Weights of a small transformer language model: a variant of Muon for these matrices.
Each number is 500 + 50 x the weight over its row's rms, rounded and kept within 0 to 999. Layers, rows and columns count from 0. Numbers have three digits each. The size before them is the row's rms in percent of the matrix's.

# layer 6 MLP down (transposed), 512x192, rms 0.0467, rows 184-232, columns 0-95
099:436517342530343493454489498425424565529549439545517457437550459494476477484472544448526553553457525468445478500479450444527535473413511491445479517487482425388466545506569453582527571572462530482568584502485551476524477547503461501450469490474442474527513486541562493454479585490502437521
103:519505517529499522483527447477465384542483576460564451515471434497470526471504579483556522497579443456559505513548412437460511483605470445431619451469525582498503513470486521560471421492496572518534494511432554517467501468397537451492587438547499413410424556534435449437552525547534584548
097:455543484490463548438449521502504583503463483444471542504433482406445441507510436552392482581557386518504433533524523525478451476569540429492606473599531474558476457511590517559486519588570505544480545481517512485462485506463529522468561514553469588440520531502507462606553483444474540425
095:516478522532527495507605471421496519501524494496515510554444515516571428568532512435533449516503537532451588600514431439444619552451417487486438539469357483449540442428450542502480558553413583485528477528504504469523475499620550471487488545520468531506432473506497474588568486451544431499
095:669498448533447567494548519459489550539439480488607502567490512479469497549544476489481501371486547498448528517509582430576491537519553457518491457469506435452451468475494483479450517501507506416600542569453569520471615531529464547403519528527523455536481462570467533526479445458547503546
102:524492485635592515554405575447509539407514470587524513404504543583444465476477571527543545463454574441541511508555557556550460491473491547473453526448515447488484561587527471493519549502483548535480514512572498429375486504516529557480464574553426448573532489421418616482504484473485449442
104:483465451423480431461535522509493479556542523501534587567474498508564533499533497520557490430522545501473424539529502483470411487435465497523543478559497474614527485557490446481519444526523406606488567589407558535564527333541551467588470490542458518510542540456550576441478419486539533481
102:486463491523500629492507540430469558490530559481527481516510462480515461548523429432444441444460525560547541490558455540472446560428510535536465448444487492505470534500489457536473524397444516450594508651418505518515505527502457548580533505534424446446519451457437581425550512491488531426
109:429469524514402442444528468484453524559470465463496453553466512570604551530382498534432544508434527521452474559497516389442523421436543510538479583519533316498446504516595463527515525496449501515485550448428534469536500470460432539439456497572481600505523425580545493475493513469540451449
106:509586579494401524552455546474499531524463452476496509535546413518563456536458512438505478529427499605498594477513509554544436478457507477610576500415540440493501479557561433468516522531565564432466451468552483527458464462485547531491469544497433553511519505495515501573494511558608561399
103:557464439484517478568484557494513449598435512560516486524386450525458525425404543494567398504531481465474485504585522551509495464482538540509563535441543451405559526555485509406458485552547520475436449459522535472540632505462509466563500460564495510445519451501530501576571364561547398474
097:566566479424346482512594535525450552584549471544455536467540447485428511485522538458545583599500506556464529547523534457505536436514439452547466529464498435484560460590495530470544445506590540488492464568508532455511510458559466472510459448374443574452497515436508491588463604496434474469
102:492397548524461506574501456540442408466483525528443446505493495476381496450397441488504531428532472449460634525540429541504443537504524556542393484522418585502488546550516473555442442538444450466487496430418498471510448545402633480554465524488569461519448462569543564448571451472487478439
093:490583529498407449386495474532523400520480528483545429491363545445551516567438508499472528488521484441532508571472553537543515515491547482499533505510504511518536482573591438377515527465519513514549455528446492472472548486450536431471494562534480498438483441501585548450463502431420664463
099:503469451501507566539432568498533487424508551478529533550439579411461526525542470514424452554379450460539497587435501481493437517495527430527548470510533478512450547518508425446468493441575497558512475469465426486496522540423406598458460536503528626577508505482461453497426514499589500529
099:493475485432499500498505550526488463503456533561466598504567510522601523550519487535525590521480532481532495508473593499485510425502441503553479537561422516570412498451517491444461544496487490519530388580538506532475474511471524524551530473506497457473456453463510492615583488452603484495
107:505492473549407541507498455519517491499510487428465415442506414488542544505450535552493458514590512495498474507576537547482493518576492525448458429470523514423473589500557475471523548555499587499515504543481474559523461600565551518442424617461469583480401558568634515502493547557477608547
104:385498576555486583568536551493472442488471429425484591478397459567531435558617549460456628477490497521644534486517462544477518495532486522400516477532465447534568495557549469452435572447436422439461531529459543580571542408478513566563535419510505413536529503603489545515498461503590511493
097:457426455453503530454587461451558542461465478562493574455488551477410516526454552441512559478540495552503467471489500472518460414363529502469562558527490462601554467482432504511544511411443548537464489487520587555556439499486438493530515412472590493556500611440466478477500569620516482570
098:583526488512422547567538548463520497440519571462475437568553575474490561525440496476542575518501446454539553533452484415455529503468484525480528439602545572511507340472406571431500543517548387501555576510497540446566522499511577538491469446535390473456466471431398466477443496547565524467
099:475532540500473482473529511540516580573524510544500542532406566508505545565478474513584440451486504512553443481561481436482500485405531563531450491451452423418458417529515594537454514501519476450448534476412510470500562546526454469413518460533517573559472448526524503465407484507542519565
102:535438428430530421478503524484488459496528566547473580463544488455502520518432528534443487457502541543488547524561528491569543436502447530480465502522520481529440525494437555519524658491537518569491519478424412532504437528508488441580443435573472550490468529500529511569421526461506516503
097:506496567539507452465496426498526519455460513572477524415547476551448559501517513497492522583502459526519408486454511494526536607504436525515517514473499532418501513562587524495474480487451615531512459502488497531481512497513446486585479537550548459455547492564532563516499437543387510485
102:538512474510558567431464561473500533462510552505518466555574484485486513408508447643472459503459527586544477432544506488481449570510491460549538500419458476491549519449491638554539528614488430424498585615431499517575413442534561426464529537505510492489568493518438512436401503487442476458
107:520561516489442507547411524501669480436430547573516493515519466560482518441478482549456645480448606470496454411496556437590528536543504522475490553544507497391573584494574447464543423495446522538527518482471460586434538518533500428491431536541592442448530455530531486479503465588489470506
105:505460578462526530430585535452492477465487517557528490563516516555480513515493525460481575508471528516556456536356481564476445484510517521413542457479532404478450481493547469451504411520478403424461526449478435489570547443479457487527468503449497451505571532442469442520393588490508435606
104:543492519482597441474511384499347475451490587479491529533532522510517541574452410515449537518462401537504545491554520438491480517554469532483546483424531528484484466452516500468532571514462510409550499516608560535457549483499506464547467551578577566525500457569432477499422574484578556427
097:457489537475630542504519545529549430410533500542478573524503452478482472432549395606479497382455460414561563477523546477536468536557574422528467533484595495455509453520534479404464547480547467495553472489453517475508500453541599580523491469517471567517488532585422514567408544524468433398
103:526486519439528457570468600554470536639499517550371476530573453414504423515450474509557548441477448587505518460464471529528421462536554527516536506541500480483470529547402509444482523419429428573475540514442537530500446533497575469444495495392545531584574482514500459509538539649433534493
097:407483578520526549447470478506527519427474549491450474616559505555543385577409514474542454496561436501557455504457496521424376510584479486543501469484448511515421602519494522520452530464494480431573520477491471586538418508465485489491503523518501539523448508446507568454607479514583573386
112:491505515563499468461500413563502365458410477461536448425515498488565457513542460575485449451459516431441489498609420561447466455525498497539508384501547491435525550489546528499531616502364461386425479421528434448559418539417498486501465520521469563528503415486553473443461506568459502466
103:483475472430443473446512447461489496506476518569489410607328519474509612568518529497429502434504543481521500496539494421582537458583400609454425510542573538518503434426527521568525450524401490514499577499494489482485445554575456468431481423517625472506520503513551543500472444593458563423
102:537448548461541500496503559521406575375507490497499531480484477512506457501546561464560416578521528530445496686474462542449552523505517456536533515400480578464535518487533408524482462416565515529450517403550457523567528456557450411549531452552407530544482523511601480507529494493423502419
097:526454524537462454585524485504519487447504480545535457471518468506467557454435484452375545458526446543464504476504439407551467526465354506484474565606506557428456507508514510538521501528454475438462473486604534478536354505517524503527529467473490499480473529501587437572439524423492509526
099:452480455558430518514459631435513508530436514491534423524389497443464482560526503515431417455538513414452444498532528501508490612455445543508567533589475556461448487510463540569414485461460483534443498465423492545470424517476503467494488501509629425456642518441514510446483473465463531559
104:505589455549504336495549497482426486363531424491385430516497457636566474480519458525514496420463480552496386516500476519533503554521521540483523504514473529486486510531517461500450416501454535476491475438462545462452501471475543481471429475527482541519602497521451492519445428504469466474
102:445559622528546476450455526531510525408492549529497504522397534538435456465481449578484484566497430502511486472412560583462510462478454399469478514501484388495405525450469629554461505520446543517514515581474371492491570501439588487515415491563522507436439458428529465514493422439577508513
099:454513469440396472486483378561589540545531485523498437490461432524397459543493442496533425480501566507552497382553483481477465519477443487466431408511543564592459508522436513498394537516567550462476509494532510555510507469539443545438571518452400537473408515645533426456467414568504531413
098:450494562488513507440534575459517429454578549399565532659586535519613413390577516450474433526537495512487562517498506476487523476496484514502466492491603541479470487540522511458509489492513514467384545510517432577558516518457435477503495513475523489510482479506392534464499448525485602435
102:453500468462570568515542476504494408527465444491515493488505512549452425509473501567445547424564591499596462427500486548453530514518455514493459655526506418608558484517571499527452519435502449564535510457535459508570531480514519564496506441407601527477560443501505504554477582477516492507
096:398481456530613355474481524531479545478498607519518489478560497444487504557442519496484557421469490551482508442405465408527562486460512502481437551503543468550461457532448490501421556424502516439449436433519535490490545522479509437497501485595501394487433536532555501506397516563425473449
089:451544504499500545472442447545520510468469520507463439522550567511569431476526489473497549505506589510548588538533436497358523499408519514443489538506483554517489479548480519470505552507480412570561605524516467525539553458527380503524533571498463539500376444522474539517521458457499546432
096:469474528547481426483406522526585447433518582558599501495530543563476460530498374448499432468395484495490454624489582488508518461471510511488414529487478451613521557484527540491517443389488521536605508419512537478469567485620530499513434600443517509533556544506510477489518554519499505498
091:545507462508486530522483529562599540476452515542526434460438580503502535500525584553380507456441454550510491576599527489443582531584503512523450591508532596444524510407417567542478475538581541433597547491554454553528429512542453536478541415494439451520377530489591498533486487524563549476
103:589555550513492488484457542494535523509524407533491505539438468475507445495589432503480523573387491465545509494452426363484539480511495556467587486498462461498539492509483487594486463430539483555545539538432628477478534569516482466566464571539487489389465496468395442457491420468470436432
098:526508476454486457564530507463624553457500516488552487472483493503536490495497513540471516549602564532530490558513371420528556479484557496485431474544411521464445500501554515481590561474509431500474447518497512500553467529430491525500537509537439507591528552495465598439426504547500498520
098:427455498531542557518575454500494456515476423533563593395510398417525521505437580443464449543505569576532450489498505619477462457548491508479584588489489448506546450549462475546538484534520519539567463547516516513513501530507386448524441558455479486487444487490509509546545532474468474496
105:539416459554496541519548488474528504523422545446511578494480507516419466391399479521515506546556476470532470472451415504479497499476477553425409473481541521466495534434512494490478492458477358563423491518478524601503491479411472492467579443523411529548559496549394522489460497474517478496
101:545486498483599529408417549449450507469486491517528454513547582513435499579486466590456509511440560505509558485469465492557520385474551477574441471484535506480543523386500467449455482510525472460441445485498506431444587530502487417500557403536523516627556445490565559474443556510564503409
# layer 6 MLP gate, 512x192, rms 0.0708, rows 185-232, columns 0-95
106:513556497507556458426517436510488442546510441540428443485522446555536558429441512499448517459458455428572501474375450544526442477477543544573521572504482451590477507448529481481469563459401503497545588433503570462538397606594559558524463539532453417374532476459533436411504488502546464464
098:541536503518565412562539583464422555481518502493497540569524562505480510445484447448500520563464371510522384487475480476485519480497584477485487515487490422448522564553456383547505565592430428427426547435451608465573487568514477473480500547487454543516389598588491524464477570580495464475
097:516415486466488448561471524549483492512510491510546440473547506452528430453480516539513551459410527498548511513556535503405496468413509527473485516537512458559545531428503480424595468532509513554493460451482525522530526475534516446565470456611553514479581529542538537484450491449527564480
098:310472479532475473495494426546461547465451498469494487487565566397485558503592562550535564502485488485570514411563507460543539450443496502562492543488470490485460479486563463430461516480511600544500489444551504455518486484504506484481486494437567532520412460485493450529453564505439482532
095:556584468541485540426585478523412523574434525496476538594462459412547563507478442544536543504423561480487483538428496576524417505540511426509578471542471439504515489371459513553500479434445502525461499428506482468440483472460462415538525465579559528499544523474448394530457547529466468469
105:422522492445504552441486472384573438487473534521442512490532492511459432480501461480496529545565407550500614492524485447539499646512439472533528463585429535458482460467453509488626516505565614485499544561515554438523484434551487456443431496528565590390501487628520443542415540580534470513
108:572553506506443558544603478493493453507493499451519564473539444464558506495454509409412598469519401389446431521554488484562549476533414579520516524492443496584478531484442531551432457447489453496426568473530536470500475482475524529536514528517500597420552581498485536475480568518473527492
097:503537489488514488520593549540525429561476477435550566565543320584533483562504579467466555444517497460558447484502460471462564502538516461437525437546542476506470458500441501498517592573427584594498493465433480565489547487391496517569451499503459575461455564609523568516504524517528460523
102:496456531520518515444484449456487455535520550510527581409460510524566449514537518565443460489542395448461504520470515620475566379437457511528551447547429471490596509479435420489497501458466580433566511484416481521474488534480445546481449560537636503512535546492465579440446535464472535509
102:455522505447438512511527391447442465631431509477534513480521416465533488525513548515397407381502529404502477511537502491503483492473461456434510506458503554470526511562542398453536538476490568442447462432410475595592474518536546475500536545517544504408535504561616608526515426603560471486
096:524492563495490579458526468461488488560444560579484518448607406491475450540480491391496453412469449496408596493495459473522521562567577461393519548611424468533439458439502478536484521537412472471475496562421592506484471523495613506511551429599562575532522540500628549481540534474490390451
102:436465473503563472443557529420520447582484515501534413488457495535446419501480545586580564527508505436402573474610536499532471426567464441516508589517513424520449490453438418462515463560467485480424412519465467562517497491481573467575565591484492500553507565500496484484373486533523471482
094:496454546550534541504527522608495500532509484471540415473485473482470651608516512535522507553470500561440575549425433418438513599467477538399458603455510551564450526474558543546515496519450431426523431566440487548540488562546505530493597560514531583465454468489446531530496498571519497533
105:498519439485565481450504440515495562432424410525430380506499473514609418472448476454516578483435558524534537548534536485562478553554544532553497494535533431518541481538522500538378476487524478512575524484455505546439507422572666440595566537503571442491534581572493441526491556527446577409
098:413571480456459505572495463477454527546524540466508529504491424495574582432518530548449578469380509554465488491486480551536465541547453560557480515600451480539540420484522381517551423524474548524461495551529432543546532530482638543536530455513545449461511500580420565485592388413511564580
101:498456552385530565466488502488452503505527458461468464427455535473447512550416529522451558532552607604500513452508565516532451451519441499500456485496513457504523510514491492458468458419415451468472408572531465611528498463530555470448487376557606510474484402509499464380427432525412601543
099:536519484491524611526486526530540518496516531440477464544506556566577510474447519511468583562509564582546579604559526511488465441482490572483474446417493569458513504542508624453386516468505461511469524453571472485518536485421497540483418460474526544506448453444559435467379508492579530580
097:437456469548549436461518542502526453528570479479588518538444463469482574454436549348498495469501480473545480455477497505461533537560500670449531540488520483498480623491522500519527412546527571487566514464456580501448532469508513423548459489441512519447436425574557373491482469537615475500
103:500451511553573556477470558539509599471511520465444459502516479421476580478479478524543581534520423485488484541583511430441511370513519503533590530521473457563474418514522496524440527519514528546528423500442640546452484480467496504520378484466518471468427543509498458456532440461432486456
101:470513439582510459590455440463542578514505555420475480490600518453392511413567484528478465518435472538459474546540533435517507491427452496506451513495434544460470609542504402491393492519536465507544560521653461520551452606502542455405526576521495382460461552607481479464449418462485516510
099:538438511520569460432542467421517395535557519530447492448486479565560517502411546552515542429452516442541497464562541600480480531422499480495542510486508520551507499568507491495543574500472465571562537501469560382575591486416603566462520432571492443435469540479519514507489453419528478513
101:500586484461551403478520552475454608521416521599541481430550490499435518526400517412452550391471525596510489457656486477502529534513487488503543511551438470453474589554504562408549503459548520463485560463557453528517485513589425473446483510527468478502425448502476555568492557550454440533
104:556507509592579432494427541525498466506509552555528520585588525502479505565538462519500510576575513430563490530454535519384418381426456467490449549566560492492446514463443440574540448527569441514427503535498495502539541575561541539566506488535505481498554452528574552514506618554521463478
101:454499490410436561453509519405532510527463527460561513555478508534609557488510511472410547598431530447429469434471526508460570442534503521539535533471551447493483620469628454560477371523460489485449471464500433488475452455529494510478447449462581468474465580564565489464507537438470483530
105:505516557487492433487422474516486434464559467494406515592482382438417530537476505544580478577555528479580466464531496503425532464434381418538618503532419467559496514493489494493506432477536520536496486464488509565507564540591573467479429518480561511458472540351520507493560428437504555457
102:508450481561432362493594468598411476539508394459580365544411462461549564542446446509461496503516510592471496519465540461423440523494485443459494666554515535479475544510459507542527503465445439497566512447501541491455517440519432504517545530513469545444525445462588494482449530591434533521
100:410563447521489442447565554460474536553466537557500505456461441534407473482478527559535474490498505475538537637463435452486431503515502553475528520541583545546495423530509473554551518521505504514471472495489452601517481474573596583438494557456453485438384514599558487513535469385446558549
103:527539458535585562422603442529463536589472538528468554494617518513486503440541546479420431504462490446467473473505467514452545488391449572416506458521494441530588466447542521477492562500470486479557406500634507542451557467479588498424530527485488447515468476520558520445588487554464516526
096:561524500423407479534556440581543566516512533499471496499426507531499483496510505452450531498482447486424470464413502537541515552564574413469545461530470514512541467470382458509500470473558572527483419462457483419427537553490516449454519448554532515474501460509547579499493594497484499501
101:514543557509466440443505497315496499544516514456559430492513483547500527449436511478428466559608480513495486453501524449495447475559447538532621485539536600442488469526573424449484509481359530568451541504403472485501544552445475509513473514527438434469415457525515492539537500464451515511
102:479523546507455472498561501523418605485521432446544413493548486508512480588518483526448520547478457399562444532483537542498497451485471519458511553473521551441533486498464531502442396410489533474508580535484514629436482441556530464480470525466513395513527579481546460457496435485418468538
102:513571514501498579550420542521571426623448492572526480540543512495513447542463500512485503480477506387550524506475454461561509638516524469485492529522436509440500450537466505594558456511553435509609500477474453551473438572505498437493474432492545510472471549517535387474490504475414579486
098:574575622532524470469482533472546439479457453580434446490479521600542563415509502523453488524517609521424476519432511482490457407495489533493472550453549563574548456545526472510517467438421491461492492467532569566536471502521433515455501511462523512394501489493534460512485534443498456623
097:567426587411448448543464500545458467414446593486497526472540504552480554451571523498461381499406455527547427515492537547512489563502569437483452522503482510498450479578465522501506503534504549525547513498471519481492529610508526519485544472545533541421523471504539417533474459468497500487
094:568448511448443471458500531490533550564501527507478501493522443452492505424640436483473575495419478493458504429482445513566452570446511498463475470463528485476509497536546507518503534532467464521490590565393482512473465573552509541437521505561498546460534533499504556475480414624459548514
108:432461520518395421504480468448583522500569475421450518463501485455467526494462487487537510510479472410459490493610554433481511548450466539549564398535559473478460499637398479561536482553446498621451582484448493520498463510531480429515521491449470495467454528622525485527533502526502472518
098:529503469506551498572540466546518536405606600504420485480468531548470490467457534437557535507456530466467469502422474484471526549526475502432457562534491539566528521557475487628513393491559522498518449507471475453544467447437549541481542487565424436467495468465472525490490494523447528502
100:559483479547479478467462466444440535512521459480440507594479536492507502446541407569534481512453440503365536491539479501433481582516502419520458497550536520544453501530478493453439466455400435461473456562395537513502621492531491459389537505461564517503466450553419486451531470525401464489
105:489517482441408522384488503601545605568545425485527527493552534574525531537439530543469515563516602603546483484532526459491462529476476630520512526442527418551447515515601506479458408499459490542525599525483402482345544538549447542585503499472457468425515576545523540496461510475519549522
099:493546523459454490477430366407555444465477605392487443425405453424530520503483520475495475547538527392488528472513469555483485506546427527562506490495545469505537472515419435446478474503443530491625463489424510541506468448493606372442474443483552569512464567521531491430513552482493428488
097:476494409510519548517488450559482424503528565550462475511479466435468531528461498474454512491385480463538511557456459463591511458460534551591544519498421523472497587548521408606546426532473501570473587661467466501568549461479442461463541536527463501453430537353463550413485484530393460506
095:431576519452488493455536433468482566450559504461586508486499447515491469505515459443476447426461457549567485496465633509481541584546546540458496576390522549560515473357514581480397451477487417433510455471455521521443565514474560510591426483381509515458428514479526533519434507512545484431
093:471546530427452479560571486514473449440451553475541564506482403497493473380594427420518547511530519515514442473550456428529542514590584467541497542530494505497533466420500543499504510519501554466435418443540485423488486423498554454467493472542511642474591459458441512531514601459466575504
100:572533592488578575427481579588480509506489547528495470524517460489533485598471493459434431517521426429424530518485517507434489481481481490418551557547550462462493580599454464478464494462574477517534565509516521543421529486415457589443535500453495461590543516471528548525557462531488525484
103:560500556476506428451495517539515508607542470433400531471529371369497520481451491532399553532553447445533492517538533424507470452490495438523580448469610536465423509423569527495427573472548568541483516401515444490460510495542507514436457469542486456422467519505460491542398456553473493524
102:484463447438513495510463485524496519504471479643509525463470479554487570432512317576507572479398431537558549507480542517504510530405431520401461541508558518570501386398537466511533427528381514509436416449430549565459479441515549444514565469509534527458497457524578534526454506542507477573
105:524496539533579511527501590582526502453596416465460399515477529505474533527480477471502530470519528524568542496524565521571467482499492474460490617508580547537518411544535466591466511596402499461483529573430499512595511453507496530509524470559414566528579515479580471517457470495521545551
102:551449501458515443456493571555460514546511503451514534536453524557628521554484524441463506611513535569494504533445553538564463506562408505598489568460560562499467513515509498500460493410511489481429563553504476472553430600510466450595422480566492413411411439521463487496443529572488535483
# layer 6 MLP up, 512x192, rms 0.0722, rows 185-232, columns 0-95
107:598494566481533542521456521545476489500460468520516547596457467422485462542537524536465545523547386514455441471508508568441441520519515498476483552509495552575489572500471567598388448632503478441488449551541526561436592456491450530413490501476517455477441602533435488481450479503515488444
095:480503504553486602431492464496560450544549563509546525472493527608456514605496532478603471593624479517434476554441445469529550518523556536512504502546491421493500469448435399527481418561558359442442491533470492581480460495464431476523526528579508429508493600524404500461521511413455586545
094:451474535446475502494568488478473522524447544535567508536488474533562475509433378368469501525486471454475482517515482470496556518494456385515574452443540498455490448543470488509492514581559550497395372435535558519463449533502561470575550476484514578480551497480434530543517463516512485436
097:521563465474512427623547536436482518459503447489516505540572424548509449470526492554507509500460536494548512571479512602462550446448438398508402483576520533569552591527474528553577542535539521497530532577471485522504517563387448409433458568549484551380540524507512475509453480396491488529
103:524454458596475467501432477424576485449457445492487532490541630479505454577452432634586528414490510401561462506483552529549493598611485458534596453544545516465464548520490497510458427430463500489450394536549561486455493563543431509502497453582625513489469504490506507555452479412473537532
104:471491552471514551466597474556530445405421538545521431512473559359573451470548507482513496467520498517563437561537475554559400490560416564541486483501541458451559556600536479522488564467516566381475579441517441510385423464533442543428458494505534502562480465549504521513480543540417511556
103:576494464538391577485473455532535510497583422511583483518492467467489485489560464540513548445605487556537484454531515451470504467513456469494493486525521526495543393459482467456413543596494516472529526536506469509452523451447475440579528446451464489469473570562550512443557591463431519498
104:574539534332473553388499452549516481453545566539497550411511518469509443571453468503532480463442436402575494511538541586490554494547525445501522474459470418460477493508613455579519478526531524471467515481569537572481457534454398395399554395399459440445487471531539425410608465489481476510
100:567589457487507539489581498535466514452409478511418417518556557487473508460467515487556458550490502615532466467453516533564487517469509488604473455549467423486435523569487494450568588449522442472468465494522467469537451500530488416417446583456571542450506480564435440525555505494538520506
100:541521436488501465562522451465487517657478495564528549520527542539495466538487479512537421499529527424502570529469446557517573535523454592473601550507508463523477530517508435473451508522475589539422545491497474519575608511586445508504551530480494479435485494448471548485508447507484488552
100:515530473536517513511558476468606539581521597402542514532530494538571475524496498428446538507579425506469531551414497444547535515493527567547458372565504476441483412474392480514497558567438566574406505515531467428573616539434580521393515485423473553475556505538383553510431474525479546463
100:479437528571451573542507469558483490472583439437462461426553489464476454441502499535397503492430460546423608552561547525501401544449450494359489530499440545527530486493466527542482485520504437463439505408538555425509417474354534413495507392503484455493549474484543577528436482503470492554
090:528566490467429466490529478386569532538549398415482477474578473477622506543524617505466536494477506623461539518507499571506470506510538453446497551512609544488426483476443508474480488527438523490501507536499450503489489466443530519555472557468414507462486442487441441545485508578493495553
104:508537441456602462526535523599473549446546508524551518495522524501578551507613549529481492529461520462496478561474555605546470407537541484506476494545482506479432502572520548487425482452493484488519449536454509530380555419470514554572513531544486416598504531461586522532524446357558540427
104:522471472494346571425585463437478483421518525511427603522593493480505440467516478539484571495545572490534532640566484553495502483466524546488551502467525541511530469534557525490526476483508435454474463515507486404512409510410568480526574495489442413545605489459498477496518431453533389537
102:610472517487511524520514557465623571468563474542441449462481425461594517499494550510508641545398490491417394507559473542609449429532404413441446504500525419480485518467497545460571541386483493470561529458529462578445561568532493533430521565562466507548415502544545615472546552578512555432
106:543614411449507585527530498431545451543527582481509516433503607478462499501525465432474485493561444461469516520459507570498552495578619470544550491528467528484606423499470490471484443417524525533539475404508467590528503431514519482517521460546477479511467494406502516565534452490480455615
094:513515515509455451460574424480574509547494485518578498520427477511542481499472437555482456383596513504546504591561525531484514496426443539590507625484569531606517502552536526431550604471537484517494463550490501391556500466460586469530408554496500435510619557503505477493463538390474522502
100:519471561495521526497439557450493536522519516507554513469402424474599525478556551515541588408525402516534514583535519501545458448495561429472440485423434499411538451496469480543417419409444342485439459489457549479446548531460496527593564578472535500450498485528525457479527481598488440492
092:559459496506536505532485589438510499523496481477525583423581554499552435478449400476559573598506533508451532450565533336470480465505437512477545574513463414521445544383614511535499553511518469528432591574414502492414525412474509482472350513533483498518504573554490634434508550498550426483
096:513538547546410486559532599534524487418466553515507522539464480419439489490522501414522480486369443475466503412473528534527371518477490489597484439491533466508540555455532585584464636494565623450506556549563508530540492549488464524423479497464466534411420533485556468508428430486421439509
101:526550428543539510525507487478526503515491433460533502395573487460496528437496489478560450547466465456516471550527513453546420466524483516431499483595538520433455495494558509471536502506533585540538501538508449522426485463516454580518490539591555550499491538446556502424431523536534520503
104:511475602548481550514608530426400475478549551472500408492445451437524530492433533539529458553506458478467509616513444550560481501550489454529471639518495431495520520495484541399423486521523444411469506450527547437497427576423475554532467460455607493495511538470541423480528501495389439517
103:469487467491478545449502454461530574512522456529571529516449501499538524543479540532494570463485522500547583495484444474394517506419489579481452575451573546435441645594516495458537486509413501567523451438478517537490409569540529576556581408509486461439502451461562504602512500515618502505
103:557518546469551504523413462572487506548521461489538447458513498464482447458516549604419555514471466501504489504561413550458493534471415480506547596513544504513482552467458494483494527486422462564542525505488517589482508485529556528547555496475462424572526595601501421525569449505460585455
104:495554389492506472560472409550407440572553551561572453537513481520510511460546499490563523552477575505518523429495493590463546526492459532524493462549500502501442513466528452460607578444517515443482525556457438486549469580524499555571480525485502461485448480419443494517400537484538549415
094:486438515544533474484480493526506583446608480501524492486532414577537446504540453486574491497528527516521534460451538471566535528564522499458534534538482488519402483463522478450363353444505608481442552527560376502435465512491465513527361538426520530552521515473505463495521529443497480475
100:425562473474539458544479516479519443553456502575507455509621525586554525535510611440499599448494494394417434513391500508630560615574492529537443464480474423456451450479552459529511520477452525460540522548540582543488484469588550477537513468514563516489522517564468467536431508548506404586
094:543508481508501541474484467494443503532578523523476506506473440437530553481529483560571541518460586492580592526528493508463537466431574495482524568497555427458564522512469475509517586513528486541443449522415521480547576438570547516399563501483410451605490435423499548462479500480560447572
107:400551505528447440503440552396527402464558501512565504495513478435539444552546489432515506551489580456483503454492484429489390400517473497523472501591602649423450512608515403486499476495456508487527481413515485482452459532430558533446469453466421504537431529501516483527490506489372511517
101:440411524506469581534442568491545544518479509409449556470552513555516519525608503544471422476568501572469581476590433505535509526547624418495525518544478463473435520457518500577502498543454494489511401534420567475539506557391458535587557474463537541494468444489444529505449455493527529541
100:604516506583631551544455538461586534545446495524462476537526507524468536554527524545597531466472535429452570597609527582467496500447494442582516500449508469432468441496445474565508407394508536500504472507467543540526550533574480588519441568557543521473464447555485550496494496468502487419
097:475518547483524408537572506415503516475485473429482471474559467527452572416458532525464516476507445518539535482495533464521459653531531493502481476535558518548522594442473503476595524499465487431503448486532627507511508447477564429528440464539497435468432412516637530518488470522498471438
101:500480377540535429459517525467557439512548529473510501502539487521473432478516518488522623534525564519518593478489496519411521492400451513505451552520454508560466453486570507484494484458435491506510614448465586430512399494573491592539503531492478450444498514532557546439440522462512445452
101:530464518558534471510488545583488442474454478485550463591468474504533440485482499400537599428475533408491481453512376552560512396438459504413603495466533421497455466496457438555483496525435528476459581441410543473493542553440491528420484484549561482574490503491435482464454558511508610479
100:502536507453422482548447500555417526579430479519480596464572555461515525600403565568529422490535492504551440544461453475519487525432563549547552477435472530457515512527502470490500527546486553489413559523496536592477475503533474399503546486368491449465592525539483522535489473375485491543
095:444488470502523569564430419498528468584534549571601495518522527482483388489465483554447534517499634522494540582458388476521476561546485554604607537523466441417531553512423447512424575468517613508454530544472579497457539415495530546446404440515497470510559567471560533490639502476471372458
109:502512501539534408381503526476501439432551519475516470512471501439585410485472478542592435529544464576536520546485471509464504536537484480518587605409563567429560406514515437468435460448456566534547543501498507518494502550477350466523600489446590485542515555561458578445531546521501519498
112:520452436482424457549548565490502576506505461522526452378536525487417493544581572587473447541488533484526532510480400522511519516639502548491513489542504347508564454499447470499564466483572429597474435498412468516519559475430521473503563465458520494499458512509549517576483486470426424535
099:511470442560495483559515553558561557403575520551482480439359459459474569487543537497555508536396428541515545552498527504445472478495442482549502483485567482504488485465488472432579453481527484448493485480372494448564438517466595511532495591512484504517471472467574540553503522476550443491
103:501435506493618501499496437495514435453554493516444498477419492513405464487493566458457447494390527428493477560393551509520526464513566502468470494478467457464475496440601543534529450565545594477500332546459559467525482552452418504577488455517480493603482480465521538453429519458483487530
099:545459476518496476482453603493493546512487487521533521518550552555452543483385470460435413555586470552567579472514440510521542468538548476580432612469466400421550526549465464571613486477543441482486510507532481424393462481494471533517408573499450544423467556473566506494466507480490448481
092:494429492607424434568521511481487467499482404492559582473482510463458463536458546410501449533538449528523527592518503480448573461461423484566526511502572417484436540471482606479443580407450498523524491539577474505468439580460464544523600502524525487474399538592509523566447540493536543399
102:537513435484441534407520412438449477530575461466532499471537584458508488429535549508500466575453500472425449486520498540464502510502452431504409544497506513557451468541579521466484480513515502437514563546501497448480523553521489565554344638500462530492484456487320493438514493528513497469
103:370497538464536547418457430538501592487540505524512566431512526450508542583511411535579445526514514479512516588492505435526500419484504427437459497509459488414551551460487430536481384468486468512548477498447466545443484539501523588465428557538553494515475572475533529526480484467420499567
097:545530548463419613594526449524520412455481508492426533459552521468609494487526517475529492435577509475531495516580544483442504448499503501480547481474473386493475524391514472547452623426495495510472511483463432532486504481501515567478492453504502544527440469484540469526517347450575485481
101:562479497487483520495543567464538507403519516491478452521482489463581469459549527531412500474492493383518394448569537488469462527517478474548522530509490526520478523425389458497557465492491395481408504537451476464504447431531532629471512524525500496542472463464485482461460448538478510565
105:404484512466490546588552522464511472543447538562518490509515518501467480436448557536536498507607493549416474490571522641460532581553520472497435603458527425476452500456487489446535404593442563460468485581455357479467509508494454607493472512559500529434427519473511509514461575635547445521